config.toml
n_layer = 13
d_model = 448
n_head = 10
n_kv_head = 10
head_dim = 64
d_mlp = 1792
vocab_size = 16384
activation = "tanh_gelu"
norm = "layernorm"
norm_place = "pre"
norm_eps = 1e-05
positions = "learned"
qk_norm = false
attn_scale = 0.125
bias = "all"
tie_embeddings = false
parallel_block = false
init = "normal"
init_std_qkv = 0.0244
init_std_o = 0.0303
init_std_up = 0.0349
init_std_down = 0.0349
optimizer = "muon_variant"
lr = 0.0102
beta1 = 0.95
weight_decay = 0.0
lr_head = 0.00439
grad_clip = 1.0
warmup_steps = 200
schedule = "wsd"
decay_fraction = 1.0
decay_shape = "linear"
final_lr_fraction = 0.05
batch_tokens = [32768, 65536]
seq_len = 2048
doc_mask = true
train_tokens = 345000000
steps = 7560
dataset = "wikipedia_en"
Each number is 500 + 25 x the weight over its row's rms, rounded and kept within 0 to 999. Layers, rows and columns count from 0. Numbers have three digits each. The size before them is the row's rms in percent of the matrix's.

# layer 5 attention query, 640x448, rms 0.0244, rows 537-579, columns 320-383
068:502451515491506517550521490479480492447507523504468521491508491559453507499521507539467470537484503507510527453513458498527513501471469511489467467502521517500486520490499467485472490529547482
070:516545468510487497521485471512488507515520514498551488468500534509460487530476519513461556535537513495502520496518539494484465474445475491494529518519512512488512489526499532544488503521541475
066:533479513505507491543505495449487545504513503519495505494530483513506508476520523525490475495528480489537497474511545461488474482507454522524533507525507518506546517507502502515512456497565529
073:498499448521538485506510505526491480507509520509469506486490536500558496545535482534523538515472554501530508508458453498487507468498509508520481503512502502518483466496514487490502462514490491
067:485522495530509519503502538535538489537516499524501466507523526506494464469531531484442527495522480516584506501516524495495466509518524487522519486532464473507487455526526499471512497496495492
073:514518523506507460516520479527458508507499505542453498516462485506531483568507487540489508499468549474484521470470488519477476462511499528491486521514500503517501484480521487526470485513488454
068:448484487451509492487481512528487534524515515520527489538502522512515503519487470465520510506504519460464481522469482467567519510539485471485504469521526507506529502457532472498481500485494515
067:481484464496505510517502488521463458457510509526550489476498498501507525477454513482483471539473479519468492502431516472483483490522488468495515467530527442494497494505476472536527494490543514
072:507499487458500518461471483524479482476522481529527480488465504501493515450465475500445553544500507528514523541486507471507506491515497508505477543523504523519518497529463528515448497516488510
071:522508509470492507490507501527496477462473475487523530474482491501526507463495520513476523531456549517493502554475462472498526448492520498494456454513498512512489495492457476493507543499508476
069:524455470535475513494488486488486450510495474509522529504482473509483488472539538459470519469509459578506524493510506520492481520501526511539466493543517468509525523537472504503479483504491501
072:479495500507519504510523504506494489519492538481513533493509507497485518505482519543524471498485519485493467487524468513523513507500504464468489494499496516514485535451526491503547552512512537
069:490518528488495466488478493472491506555522499482497459457524507497496494462490540494527512491501513477519504470489469445487499525525508513463532527535499476486528459530521521535525524496531517
072:498494478472532484517521465521516546468469468475515485545523514477510490469523476526508506459516505570468473503542462464493490528503527502542518516508516505487522498472494469497527522537483536
074:535525475500489480526484526508479458476503507498491514468501536514533510536481512508492482535501508445507486513453507533474511472502526464505516510489469510564474474513483479532504488493510494
070:505538488520530554467487495509516479476458501508535560518529510505512497541523519505487527476517493480527537528487520487536500452492524510537532477504475490496486515495526494519472486506470472
064:471559528460526454502479536518538521512509508479500441491511536484519514503483509503525501498501498486463467532481531471496502453520482521474497473435484505463504511506519513481549527481481506
065:488483476565527469552504486514534470513516529545490463519505502497485485504517488528493472487487504519525492501537496506513496507508495501493485485527463518506527546489522451505540501447504512
071:526531465521523500518480449476469516527494461485483516512505501530484444503534518514479482507498506519464525421517509478502500566467504515531503522501538497466500501470506503503439498537491474
073:540516455455535525489502518517509520526536516541478491538515506532501476565473447480475503520483493479484497508489492511491491490487478493525537497516511487494520528458501541518532514508458471
069:501546485519510514517494515547480516546477495491477478511508502487535477562475421490477522527484538486532484528443512505503468476513473524499477508463515511500467501527488532513547489434499509
070:494517495482509567482511499496512484485511488481489527507508529484512508521560499496533494487508480502503514544550512515507487500497556476532510500486468450531491494507503457468495453529451481
066:497516466519508507487515496525497507486498500463498470506467506464499523549505482521462536507526499565444482510513492529515517494462483483523489495474490470477544496534509499459474494503492516
067:527524493466477478512486519524488491498508505465461534450454509515500495512506464487488551529523545521493543509505491514513518510493507516557534511522507531519492506499499537511482551485494497
071:533529514510465521499515505504541520524493482489508499520480463474533490504513546513422504482532508511471515454505464505488499488506517486521442483454500489502508465471464511504485492484480517
065:577526493475524460493509515510512506480482497507445511478516517515505479529526504511489509459494461472454515481486479486455497495494501530501523499500490490477498473463473522530545489493496486
068:562499505496491469518499518502496518562537546511483473505517520486520518552467513511468519512519462484495500486470494532467542519529488441515521519467467513502502495470571508483493481510523494
071:543516480473478486494493549503522472531488525486483534495500521484558492525498522511457506534474514515492527493490482484504519515492500493522499518514522534489497463480471526522507526511492474
073:469474485509505465513531492530487516466481484478515515492491528495510522486522507492499538509508514509522509552481505546509511508496491502497478541491539542491476502484515464540479523524556477
066:491499483517465505500508488511547496484494527524534484515509496494480506476516513496478519474513473549506525511501493464529496553480484516525517497501516501462467569490508510489509517498502537
069:501492510463476492517485513535512513517505456503498504462541529520490506494481481465460517506514494516535475508488550510489504518475475513492521520534539552514507459543519505523514516500535513
069:474472498493467550508482478478489445481478483535548516502516481517503506484471531489511525489522514496547523539477492487524550493516505509463505503543470550502477478498523475541472508545504487
072:460473490482481483467496477479502492442493468447507537490492503507514550488475506519480469515535535526498483512534510468511511477467459457489486474541496511537508480496504482537475559515507487
069:520507528462506466492503509538519541489477547518481481530508506479508492544473470488511526474475456500467480488503460498469542521509502510489507482489469502480467496504489489469515473506516470
070:525480510527503515536495531521489496533513527541537474537490472445509494513455521497464486514507459485514501500482495537514461543511440483476502521454475520495490508482511525515522469496549531
071:487506556484528499495530495541513533550481523529496490520526518465555496506522509477545514459520548491523505554483512545475500461529517508475480509526460509483517495487503492501514498497473517
070:528487469520543558460493484485479508523459512513483488534513533542500465517517495472553504482499504537512509523464499497490515482472551559505484572515501465494540522514474491501485469493527472
066:506467525454524480522497513534470507472494469494520521523485521458490494491504499514523512517482527551475545518462525506527515510529521486505489506507470530520529508497483473506497476520476520
063:498517514488522516516518461479489502492470481510483508489502484452492485505522505471485463466529502485497490491521480501495495514549519503529461568495475534526509473472497467485497476468511517
102:519552494458535502489464526510470536499520520462512480496523499499447492489495510508499462518459536486495522498507484491507556490466514527534490544539471496500534520500456472487491525468505495
102:440466508474487486484501486484485492497493519540468492505506475523496488531539494542519486489495566534484530544514501522497483484518480498482518472505488425461467506462512502489510519517493522
108:564489482449486488493485500494484540489509506495503477477502450481487485474489469494537480497513499498459461522501491499516497498497497489485461487503500535465529466527515482515486471475514470
113:492486494499479452461477486490463477525504496513490465466554469506482512504543519499551524500512483524540474518486507486507459502508500511479531515518491519532485469513493521449498498499472530
# layer 5 attention key, 640x448, rms 0.0244, rows 537-579, columns 320-383
073:472509470487536519507483475532492502463516490546449501534508499551501484521535486506504478526495535490474493462473543489509502474515484488498504467512531476486483490520472523518467522482510473
069:553476491512474475507525498493470473525487498492524480553490517417495483524501516527484525533527484494469502532552551506504491501476464503511489504515424535445515471516479499549504495489526489
073:476489486525486496497505543513454500532533478506495459489560477509482473486503514501478502498486486505476500516482534455502507498484479506508501502525477458496520514508514507460543498494507516
073:465481483479507521497505473491518500485472493495497460503495496480516504524554519554517510496477571521516509532501505534494493468494472511502535539515482552540497486563497457506532488507500492
073:490483503507489503515523481538508550475523502479521464481504529507493505472525532531484513511501524504511470502532511495511523515543513541498522534504489495545482469531486474479546489490540523
084:512486470533482493503468478484490450492491498490508490510497490479548487558480473497489491485513517519505492513489522552480482483500494488568533524475510502490521498496519508506446536513497513
075:489525515472496472514525511517552475496449499539513507528475493478483517469481504468517462540508486521476574503462523502495490458502589525486516510531487509498505518505496498456496500508498505
068:470481499454496487445457509490469498483537499474509500525545491520506459519466511488444536523502492494494518473540507497447482481469509525512492509541505533517532462505465444521505498545455500
079:500521511509514518494502468478517498513479453493526488548527534481426475456516517493460504527492471517483498533492499481521529474512554519479524509485519539490500537524470502543483503506502540
075:523457501487492478464459479502513513450501506470474522528496502478464490532520526512467512526516506495491473536533484476486493482508534491519506488477520572485506499554456491557485496505516487
076:521512541506491520526486445474515520517495526479512511509498465535520487489512541499530568499473506486507489546503501476469503515526496472503467518553517497514511526523495519521473499527511527
075:496493434503525491496489487516516471465507487532484552488482532505484506498497479489481464546514476523471503474424471477500515457540528491463542505508515489524527471527481471488499514486519512
074:438497514520510474483532499513511497503483527476537476503526499463516529465497530531499516490511504491518514441508444495483519509539525541496490501508444504523501521490508529502526472505489540
075:519525526523469523463450485500533606512496493483505535497476472510553495445510470495494506501486519536497464473504469491481494516501459466486462481486541536517487448484509511505551446506491507
074:472489484493501521490478537471509520521491490498498489510545480474479492512458534502473491473499510482515494449573545519480515492482525509545500492499471512476524476497491480514495521511468475
071:513507511519466494512474525516492570507455534486539489523496495493489476466555536481519495482471497531473540533525528489518496498517516470503520470516520498499504534516476517489497516530473480
071:480508477506510490442542483491499513480513484497446489506452487494492493460476493490500516478535478487465496521480508508516527503534525486463475480470473491493478482470490495521505463481533469
072:511499460525473530513475493467485500500519459499471487476488484532549515492521468498510480507514502522493535534499533529489490493499465457495492524528476454505482466520491464506518501476534504
078:547520509512496486535464480490489500469470527512505528470480485505509506520534508509495493493513541540511504469482510521572500519497461511498517529499528481505497508522505532479491485512507519
087:529501451527497522526491504492482463530534540570510522504476497487509523507438434472504475512530480535463495490472503541502485455497465502526539508520471478477505512506495490475493561509503536
079:478495496505520527495523476471472480484495508513469469501498555513493513515469483496463456488535486492507458539503514529476496541516467527508509537463488530511497479521526472518525522452543434
070:488540483505484539501532528527481515507522494499522478488506487464524493521487520514545489492481492503475540519469491484538500497505509451512510480494537499513523478495509481502481510517470509
069:480547473494509532518511497537541508484458463506470532531480478462491481492492515505508479480477505496469503545504497512515495546518490466477498532519503494505518470502529486505514494467460542
071:486480508521462479550488504508447529535477494511474514500518478481485478530534481519471534526467482466486514561520471529477504507527512508491495483521506489517512545496508494503469503499534534
072:522515505507499464474496462488528475515497526488478522537482498513517502502473517476495462488518482494489475539550489498511515497522455496499476476474501464466498507456499512528488473481521527
072:496482486563491487515509545547501501502509488506479469480515473498501512478512506506516469463472478460475471488470466521524511515508508520544497498482484466464519504477517491468513526505485533
073:493496473500509515497481533535481499485504490502457495488496498520536515520475461514519447463475532526497493516508470560474534514529503538503505516500475457526483523493534499465504445483457482
068:484446484510473494512487471520492487513514497492492510499483517497507518518512489535507510529490471498497468523480480511505507502532483576478525527476511492485526510529534475499516479472530524
084:511503505452465516471484506505529584484461490484527494503506473505504475481541520494484548501468535503522500528538490507521488520482490486497472526503522541471458473499481492548475479498488492
072:477492519526494494530460508507529544529467499516503515531491482525508506440498512486497492525482502522448470542485488505501493525517478503464501473509526517495442528494467499497514458491467520
072:488475524507509497509522519556465556506504500518519492476511509497492521486538467532477557502500526490513485465517525517505497547515474495495487535518533510468490476478516482519528514494519479
079:493515513511491493498490516499548557464476504492509508525550503518458509470546534463491544496483528492505483493477520500513518512502527529495507499490540554487477525515488517477486504506475474
075:488523488493543462522504541486502498517459452468555504513529491460474476497522511506453517539456473511473529481508524414488519543456544511484521516530524517500529471489530460488511526557489507
075:495523497498523495533474556504506463518475506535466523474474491501540503514496446521549483494496505496482499455470524525504479494472529538498469490459486510485484498465490501459502479504461483
077:548508490479505537473497504519514435490500463503487502522514519534496506476470505489500496506523481487509488531480514524499473516463485523475504541486472475498488469500511471472517511482491448
071:488528469502485505504517535452520503511504524508464501460506497495521502526470486488526481505510517471491522505488498480496527510501530483538475505482452552486489496494488543504500512479509507
073:502523510512457563502482455509519533501473539517510456511517530478524503496498539533524553483495500464486495499517528484515525511482477481438469500528499525512515522558491527541526486496488483
070:529500511494463491430492513451517538509527470482488486508538490489501480483527503463494499516490519486516525563478496511495499512473511490523503494512520542504495487513531484503450504520502529
065:482536508489498509507490459521485494495501511480501516496517520514490521472482510497473495444522493522493502534487534557504536476550488518464493539502507487500434521494507528550493507478523479
104:522527539514510461437527538474502531507483524524503535493495473528463478476526506495540484497479483485487560543450481498463525486503512497460497507514478478515529477508488495509482531465498505
102:516474496459481458520492514486536458500470459557533536502515476474476483530540492535486504483490501538465511524511484529504533497514490521484449495485502437515506493471463434483475491517508514
105:517560479485506528504537534486483499479525510494496484474499487470502475518535469500512506457531488489432468438490476492503523450501506479492526499480479530479520501468500472502493495530491498
113:522483429500526487462497468549484491527515489490505448462495502485507491504538542509534516519515525467497503512477497525492538512488495529487482478502486509505484505504470525457470503496485522
# layer 5 attention value, 640x448, rms 0.0244, rows 512-575, columns 320-383
094:483482501505524520494507527524435510476508528495521496537510507481481516486507522496499420477480512544529527504466513528475471470501498530483485510496497531500495506524502462513524499453491484
100:474529546525508445537523507486474471524516509482465531506491538484483510492477488487465533475534508504482498474516529513425476511490530465498486487481503507497510502501481494514538485445490494
096:491474512483498506508499501517495452488509496501503492487468512519516516511492469492507481494493440488465520534490527497531514522514542527536497520522496512465531526535504479538513512492518467
103:539513519453443520472520509484536479471551508528521516496515470511517533540513473474494491534533539556479500528512498535496508507493558480497511504540503508498480572473502515488507525546484507
098:500483532531495500519495532488475481488465527511483490513495478517499530524539449525469503474480513534496511518508525506522523494495455491505523494457477489529478491481523468532475502520498479
100:501490477521487487520454480520528567466475522462452494491487488540512510507529515505504523489526464497513495512513541479484532502443458471456492493501488481533498534518544500536535515502450530
098:510517492506475497499489507481517514532505506486537549521549524474511512510437500518464472527486482465486458505465514550440475543498516507492507543478524503475497507482520557518518469508468534
105:536482571487560491518496502468497554537501469506525481500502538452493487513456487492465451513461523536507504542478482519523457469505472546555515477529486491512465493508478498482500522511507500
102:488544510489481481473487475509502473461515522501441499483474554534479532503512495527502522519464507484549462513457457512479540502492495511540472521508512471445473488513499491538454473478468490
100:546518478561521497447515515492506476479539522507518496535453465572479471477460475481484509503522484521535513479497508480513534496447493532515511499500479522506494476532541545528479515490511487
099:484491502503494495497474516487482501512536485545511543458523530522497515508482494500495468532503459535519503497507475532443501489518453515518537525522528492474509461533489475491507476493522478
101:537521503498484532522493488520481496466532508508485548492516509543482494498508523490482497500477515498549470498496514514481474485492509496501509530524480468497502476493498519519509517477530465
095:546511507499516512489518467524467501476480528513537475536476546467501529487505499517529468506492514562540538475505466522466519486531561548509515496526472526525520527473495514523490485519473465
103:480494521461556515479504511514514492506544500501513478474498480510511511523500459512482498466493524551505497507462482484515506476532496544430525531551554503494470506515514468498457491483499522
110:509473495508503531485493525499533525511496532468473501496473507537569512560507508473480493529500482486535467476440495500504518489512528515510462533504451492514498531465561452507464490479507544
100:528535488520504526503559492528489483498506509532492516546495543491522488495507441535494518519482499458474524456505588516490514534559491534520548507513436525465523483520568498518520467487484491
106:468473502532475509485487487513529560476458515472505500479470487535502464504502517507474501549523480500474473485487460462462476532515487507484520507512522491476459498487485508515484498462464486
102:483482524515486479468461486516461472535488493533517477488507519507440506524500499496502495506455526484514476520456496488509504483464531504476572507539469500474485516524526497512545518500521496
106:498509508497485526527461488521498495513454514588546475489514529514483525520529496511522503480504477461504461441473519501527511515507497484546527480503507510496508519484470466505505493506539478
101:490500500485469478497462474497445518510513483528493511520483479517526498512513519481511525504469483501557560492493494532527466516509535487487487469470511474535496490497491467467529516513477474
100:549533513462499483488505501557481480447494523541488545478434471503492493482495495485505494539510526525542515483515510513486515482502507508572455452527501493503496521527546458482490515481529515
104:485471511530544514545497492488514468489498461542490532498463480483505477500482538504472524467533468469528491528444555478505564451448513467468484477510482490504565512567496524489509508478486480
105:491466489494507486508505489508495491510486497492579507533503487510494449473445512502486500524502441482514500500513535480517484505503471533459433475493537502500476476457539538518462490502512484
098:500502495502558496498496489520459509497509476501519517490512494469459509497489481507471494513503510519546503469457476499489532509513492506478528512514480509486485509483474507498536506519459502
101:526497560498485492473482507549505528555481515512490470519476474466476486528503484565498483475490517508525523508487495469491465513479529498465476494511519501520464495459496509470507517486516497
101:434472517534465523528559456505504478497512499498505461470441488502551486479469492490467492525470483459521515514482445475519486482527517520522499479543529530492478461499526477511525520463462472
100:471518516451530457503501492524523513485505461498503487504522495504522525478507530513470465501472524557470506477503522495534486499496584513532474504504511498457488498515465515557477512533500494
100:521506485533548516491517457529496535504478503463478480495474507493479538471484480494506486456563470492468505463497509500509478523472532499489478463518481510520528481486460510493552499490513463
099:466456542523543510515447508479482506501522482471492461491508477459483491498476515551481484530538527510525496503488463503512563460494488465469497459467522515542452463483510540516488539489483514
099:506481508490515512446526497506530484502489496478508519485532511504528524522524494509531458507511516489469448511523521528424491481456545511481507483545543512499473520485493442493525535489467518
097:464486498446471514495485473461502512483508525483514498451513508458515538521466508511535526474515487498535520487513518521518501437490492421499499515527481481501506489457509484506478499485524521
100:496525513516477518537504498478489500523457503543487480449445503495509498482508434486525509520502529493496531532453494500478474501510495508485488533461499486489471511550434461465452473528485454
104:516536472497527533503428491517548492507470494470485478506523533471536512534502450521524489475500527519515500504461484491519540482490469497513464475553467513472490503492513523477501485509476504
099:497496472524488496509498496486470485459510499504492506500505507469434498520507475531503496494486504477514543481510480477467468470471469462542519491510464510488525498498491504485491534479507488
098:510486475522494485504506509488525524483515476476489492423528498541506487502481507525509541492525476480481472495521505513532552512482480511529483522494473464522498497453486531521494501492506495
104:503494489481560476508468521511533477465503485503489466483504500496517521512517510537524483456480544523471484469487533512507492513494513496520493479503487516494451494507507505484501555486494509
104:496471478507484517519494475509482479501494543451503480524455525534453505506481488477502486512491492518524533484458487480485537492496523489506511514428484527453523469477493549501449445485520532
105:520482480525495497494495422501523522473509500503511494497501492516486486538453516539502481513538488500505559476496476498479499486473543510524520473527523507524558507494501490539520510460508507
100:513510486429499469550533512454507479492515484542530484498508505481505522497493517501444520492494541513483501542463500517480462493508503507541498490476522488488536497441469487441489522493520501
099:485505539478468545462483491537537527485502467526519523536500513487524491518509519510517494525522551562521470514450469503519476516442501537502472487532516494508491483511482445485458524563499495
100:501535493458486513486488496501487465506497500490463467503504508496487487467497459500522495526513498515489509522510482513483450524464488518494491517535489521495508492483520497579500534527495503
102:493486541497485513498505508464495511478488542470502509539514517493463496487506489510496500509516513469500502488474504523521496558519488472529547488560506488520513483553478482542507497536473515
099:500525507472488496462486513523522538550516527460487483523519520496495482482499460474538493493544499515485505537497493512485524507503515493513504522500484485553512499481497534501564482498503547
101:487537533507484496482482491551542450503541521474486506544543471517501489516541501438499532515515456476533495519494513516533497478472503473559504500557500474466454514486517567515498495485488500
097:534491507471557484534509506526490510536492456480502496492510503518559470455485480489492521519493465490488495514516510489521528540463489493545480542506525508491465500507512474492518468513511456
099:474548536527523513464493482508495495512491471473505492478476467504509508528509504492541528501502516557535510470517507498506466474510431528450466521550505473490487471513498456499529507505445492
107:510465544494525488479478494472437497522464520440511446499507536514519509486569529526479478537530519474478524483501500527478528460504507488478542477474548489475502493520537474500531523525516482
097:514528485494481509438493482478495509538459477474499516484551511448484545511512498499477483494497507504515512485484436503495521515467495499503484516484502519480485501487519484544487477510505502
098:516525463505490503476475505514457478441526521507462476468537488516472517511506531505486543484533479508485481505477483473497518497519479544548504505483499484475540507523506522477536514500508516
105:525529462513468507504491454524485536468507513496495543509515507484481482544461459495484464536533489505547506550490549460523500533454536478504525507496504494469486479482523497506513469478517472
101:478546497541509518493502490511498557490512500537459484453510460472444552538499498537485532476487486502490481535506505491517514457496521508498495488511513503514481531532490547550553519520536485
100:471545478503525488491494473480453491501460465505485499460488520507508469504492492504496507473477526519491505434502526517519523516505497499486527549460536464494502475507455476526507483501488501
097:444514519507451476505534519499476457468506486523450530552475480546482442492485500504536496487505547513494537488525477503526492515510484492484484492514512461462500476500489527492516460522505513
093:531526504507497468488485508502481513494525459500499505474494475427491534524490493494482562450520456538540539492509555555506490498517514533484486498474484482506518467489548485482481499533498497
108:501482518497528496504512509452523477521485469527492484538509504537501527490495506504493479526498502469510530466463495513507511489457485502533484509533505459528479463477475491522492502503514470
100:486551465508480490530480492492490496490533496519474543471462489555500474484445496486507475488497487466502517486498484507517506511482509473526543501524514488470528472498526491470485429487538512
101:491504525537477468482502461520518536508533465512455527522543515509538484519469496510490490517506505534483524497531498508495511524471511509470504512492502492543502497477513484491531507482494488
095:489519474535480493546479511501523523473513513491514470501514517522486495518486502474510538500526525508519502484465505518507479504441529498504526512442500507525473444460528504525518496480476524
104:470519570509480453484474497515514526481486505522495499498522512520509483432479480523531515526484447502515488466447509473521515474473482501487495485527471515519491511474484465571536482502511497
095:501548486486509492521512510505490522524514488521525505523481479478505506480565516485516479506549501502484529493474500498479436525495527519513435441479538516514516462503517508537469512505508501
099:482546494474500474495503530523505512500481483505506482495542513495499470503527498522497487526494524479517526494510493500479551517494473521529509491479477506532489456483522502499525494535483521
104:530524524531481481504482475465469467469486520529512499475493491526507517514515471521491508492488499514477516548500514531519491506488486492505510479486500490508523521539451504505464526505500538
097:527518499499500522478497550519513494492542537572517494524499511485497502524489510455525484551486507526510549499496531508536481471482508516502531501525520500518534507511496435516520483528494516
101:480451488511534502477523539410481485538523522496489484525507494491472499495460502478533464538487498472495503512470495483502458490501497518509525472559475482480524506476480542479503508511511456
# layer 5 attention output (transposed), 640x448, rms 0.0303, rows 512-575, columns 320-383
088:515522501488486490510499478489531459496493477511506457492487536497466489543480500507510517534553506476493477534525479479501519498507528493511510519516517467460511499479538524495510448513497501
091:490469463508497522510491479503524483503509473488542492508485470526524511462521531509493496488431499495520487541481473486576516498503463487517535505530500491527487512509494462451480501552509497
088:501530451485503493500496483509479548530517500482514493487518481488430484490499538486513490508537503528520463492498501476485512487525469463493542501467495483513512491465484442492509496513455542
088:480499470539514504510488506526473525540468493513498462499489536482461499479477513537542530453474510501504479486490468477515518469506465508485500515494481510483498421547499475524489472487520458
089:479518504474543489454493484488537540492515459530524483524499500499493499437456523474534504550519513489522508508487521499481443481476533539506485491488491504435516498521482526493498482474489497
087:473491466481518494461532506499516483539519508513534490510498475476494503497468443499483447466450526477469492498476472497494527522556517528539473506498492505501493456510476504499483536485529494
084:466480495481478510495518513511515523462490513503461492482475483517497496514553483488495508513494502504514492477550505496552527444496485478503483477508485502551501491515473442495497514475544473
090:479520459500463500488476502506466493484513526492497527536514509536486512509522532534538548465499494500475502468527517481488531527503523476435518537467509480510530513472526506498514506508511509
087:519492505496536519515485503504504495545508473479558503541474487483502471541470505472491510508555538506463522471542522473515469506488511494465536529483532553495529510503517510466537484529487522
082:469498493481507493515522507503472524513460472487500528454533508483522527490554499508501493494479500485489515530527531532471491489533511492508478499515547548451515488494508471463506455487503513
088:495479474466492471481529485513534501492482515501483503494479483472505492497502525480510541470515485515467516506491502474544511527491522483498514443470493505514505519480464524512479521472495496
091:450464470517537442489493533492558493515472506543514470533489493472502470458481475518505524493518439499480493541538485480506527512516499509500494481464514520500512489503462471458464516507514529
082:469507507497506500471465530449584515539511484477487549464528472530489475486516469518501513525526502472492463511529543491514441511487480517517513511479524519487523481516501505477506549491494539
086:509504483515442521490475488505475516504473498501489568529476502473497476484494536511507517547535512496500508507531489523499493494452513460564469514467431482491508489519522547508540533533484481
097:511479485472503475501491472486490458494504472542520494524512439541473489470480478526508489470495526481453514526503518540477473506494470475498552481492530503478493478491460545510509529538474464
094:472457485501492519502515504518494499499496474458474521514514468518512475501485516491500518506498475529520472522468459479483517494477532437489477451475565493507478498502502500485496499512518496
097:482514502490542474495485502486475490513509510504512503493538507434488511483486492512511493444500507499483469491483537519515518476475499486518461532511513487510511515503500525511525517517528492
089:511508505504499496507528523488509522450558507489470498519494469457541501508515531501468513493513480485523505473554420515504494489494513503503427495478527455521500458499448514489485485532512509
091:502478483521461504467540526485474518459519488470475529515481482508507481522466538484458503521460493544507485546490484514499525491519519510454496511468510435523482480496507495530481513511501503
089:518506518502533517501505537489518487438518522461527478489500532477457500504467500507517476482550522512443457505551480485490507476470488544510504529535516536455502534498486512513495538502531503
086:470527512524507510498511554453524527510523491469504496505541491503500529525518473501483526460479471471482513536464471509509463513495510504426519516475517463476502458474493503505513456547494467
087:510500550538484511494530468511503521500502526488529461496519510536488493490509470472504469514502514543496492484508465538466432520544480537570498493490487519488459463456524498506470486527517499
090:514519496512543490479472493485509512488489515540445513468516478480474543502523509502465519478500564518459522502504486489488546471520527507519523559500482513500482513507458484488509489503495487
086:511488506504478456485484534503502526518494508516471509532503464505540480487522518491536490488490507525466492509489553483504492494485485504540452522494482471521502480545517488483485482470510474
094:514509437521535531560515488454491504454471481518512510509538560528479507511498514454527521529515486472497482499517502525497534474498467521520517521478508533456503513525492497495490480511523488
088:542527477488529469448434524507489544501508546472516500508537499511469534525549481536530494471503527535458494487549552513501549521455496506476503509477466468523523504480471517499481510536510515
094:527534499498478542440506528448500519492502542497523516492507522498464478494501487522514532486538508426494491503509469513482506498489458508492530526507521498509513504465530508433496476499495506
087:490498477481466519495487536490522523516493490515545495509546485519528471534519521485513514497461491551524505515503547508502493524530470521544551510476518483493479510475523509527465479514492553
089:561531490490480504493568501513513513535448504515493493535461514502520492473494526504515510492460541506489519478489505473471478516486508521542502532488465462478518542521509493460510518505518512
083:486483494541476497539491495482474511550534529517488526496471487458484491492494521487498516485480524467529517469496482493570499505546475519523497491466502480517509492519523569523453499528496495
085:560505471516465492502484518531469485520501480503481478542521485508498477492525470474520496501480477502511506513518523497490455574517509567491511483493517487498505499541513493491489494520496494
090:491478517471526502506523493532538522492528461484505562574526511516480480507497525535480515501491469539526424466511519480551523494519477470519524486500481466516532500446545519526514508459504514
093:478461531506474463504539537441478499503528509511524515475475488542464516485494506517480513494480521513477510509539500491513480488495517533482472519468516484511539481515491481552538509481523516
094:519507537491515537517499494521526509487519494497498504487516503522543512518495493437521464501521512555516482517467511500537514532558510514502524510491528518485473487547483523508501443508492515
087:477493467504495479477504490524479513491491517534522479540468496467508492470543496489471456511469512543514516506470455462497447512455515467471519474516476495480503529536517475474503507512501508
092:533474541509487525499511479454500532537494560515514539547513481507489488529500501461485490520535479498535509524478459479484509495504461495520495538500491502474512515513487507514466495527486477
090:490554488486515507477534495484516507486546481526493508497566496521557480495506446513501477496523483498509482486531497492516406532531494498513483494553496458516510486517499458533548508471474517
091:496519491486513516476507548510494475500507486476493457451549513511503485487517505444507520491480511489487462547490529507527489520527503491495496532486475478461471505484484490463506488541501472
085:474487519546481541452475473504455535516479515511483496499485516521513499513492514478538500492482493502528510476509487504513531504495519513479498496538468520534472480539517537544493479489490516
088:553499462503515456518489479473494523510480534516502497485517494531454493505458485481525516490488470484480471478569489524497530477561487503496557513496474523532476523468531543516539469453476471
095:494445536490490475500511513470506543495496514469519556479487489498517498498473523494476467483480537490509469471512521464495540502510491517518484454465500492509521499531494500416529459470522507
096:484497480483524487496465526498515490496497491512472478479485461509540510546505492500509491495449536512503532514537474491509467466498494554450424520484484485486452502449500530482492523452501526
088:520488476525510539522533518465475468480510482519462485519488467494508494515486549520474522498498483489533453501482535484497475522503527473503527500494492518492535511529504478481473525489516444
087:506479485476485508502508510481460543510492489519526495486473517493508528498478510545521477477500545518483484466505507518489503501511483500483504494477494518542566486498483450511493510497500495
084:493511514538433536477510499512507517471488530483490485511538503479477532557537547537483477482500516521488504489458491505498492476521538479468555474504467469510496502461514520511489491492463490
088:513445475479475452505504531524500486460509531535482520525511482529513529481472505520457459488475489454464491489479507511510543501476517495551503468482512512529492519520506501514476513484550464
093:484545477506514507529529535535501546490550471508483549504462478525507474520456493497495506460439516526506483480493478478505472525471508500542489526519496499501513467493468525497473461512465518
086:510500497508504536503486506521514462476537525493511525530482488536514455482497502489536504479514512485487491487557544469511495484530510506478464517519512478530493463534484501448507491494451484
086:439460530502494477495530503483515556515472481500542544515507523497535500486519485513496464510452481513509495528503548521528482483520537453495480471504476493539490514493492491531488483484480492
090:506494523507534503485523524501540432500486479500554450470470465525534486516516521482518528481460488532479510464499477509510526460555475519474459502529504507514521493486483492528476502493477503
090:512447492500501502513482512513502472497503500514544490540526496504555492462532508479495490509490521504495503477496485491501490523519504542513482499489461470505500473472473461482495467460469507
087:512470505518475475511490546536538541476515526481501481507484444505461541497487492522522490489481511493477532511484496503500486506476497527525475471542444506518515507476507514513465523526488506
086:537490499514543517478482468526514518533488535460503487487525493464525510505554514480473540531505453500486490516511482477514504479490503470498514539483477510520494515513488490528513546495503481
090:443512505515474521536498510512478488510502486512539498519519533543512472482496489506483522508486534501476469494478495442477505513475505526517499474544514501524507510499460528506508505498447497
087:516498492476466520496476503534478525499518516501522530470477482444538508518484474494509501480483519512487469534502480502490517502510518480479499532462469548475498513522510510485484490492508521
087:505464519497505523510552526517483500461450456503499502511518499488510488508533495496493525488523511552509513482449481469479491475477495476481466515468515489500444491482504523519541509501522469
085:527491464476496501470435526498476485504476495467541478514473486488460516484499543552453532482501512537508474493456480534511461470508501462545480499505476490491502501514488494500492471507489532
084:510524551479502533474487489495500484553502507521492509500497480509534561494516504481514447497487491505469530512526485484481511525563488511461477500540496489492510499499477502502523520532511508
089:492492443473490498504525512488500511507496521469486481502456496478473542541526551503453508512479538470470494522548483531498523521512535485498516513499477505502500482507486556491481515512468504
092:502479508532483515512477496471508546460494526511498481472523525552478522498446490481515502513504516500499514503551479510488546492485469540506516527493476518486499499467487495469504496521489539
084:527474523509512496495512554466467532516481516473507520498476505492500515496479503474503482470523487490496468495470503452501489506496543467489532528494526443506495538526490500497474512467524473
086:468471471489533533469514513526502537507525510465514487542479555486476473506502548488494496505486517511518524478490507473490491511519476530492467497510476514479512482485558473484487496505480483
089:511487475496512492457460523487483525508493489474516480459494523491458517467495505497487541477526508453494486492545464517448512496489476508490449513463460494484490461464484553499494512496520474
092:527542483468455505522490439583505508492507463496510526486474540502493468488521521558467560464543526533532497496496504521499518505520494475497518530458503515521485504529507464496490477487504519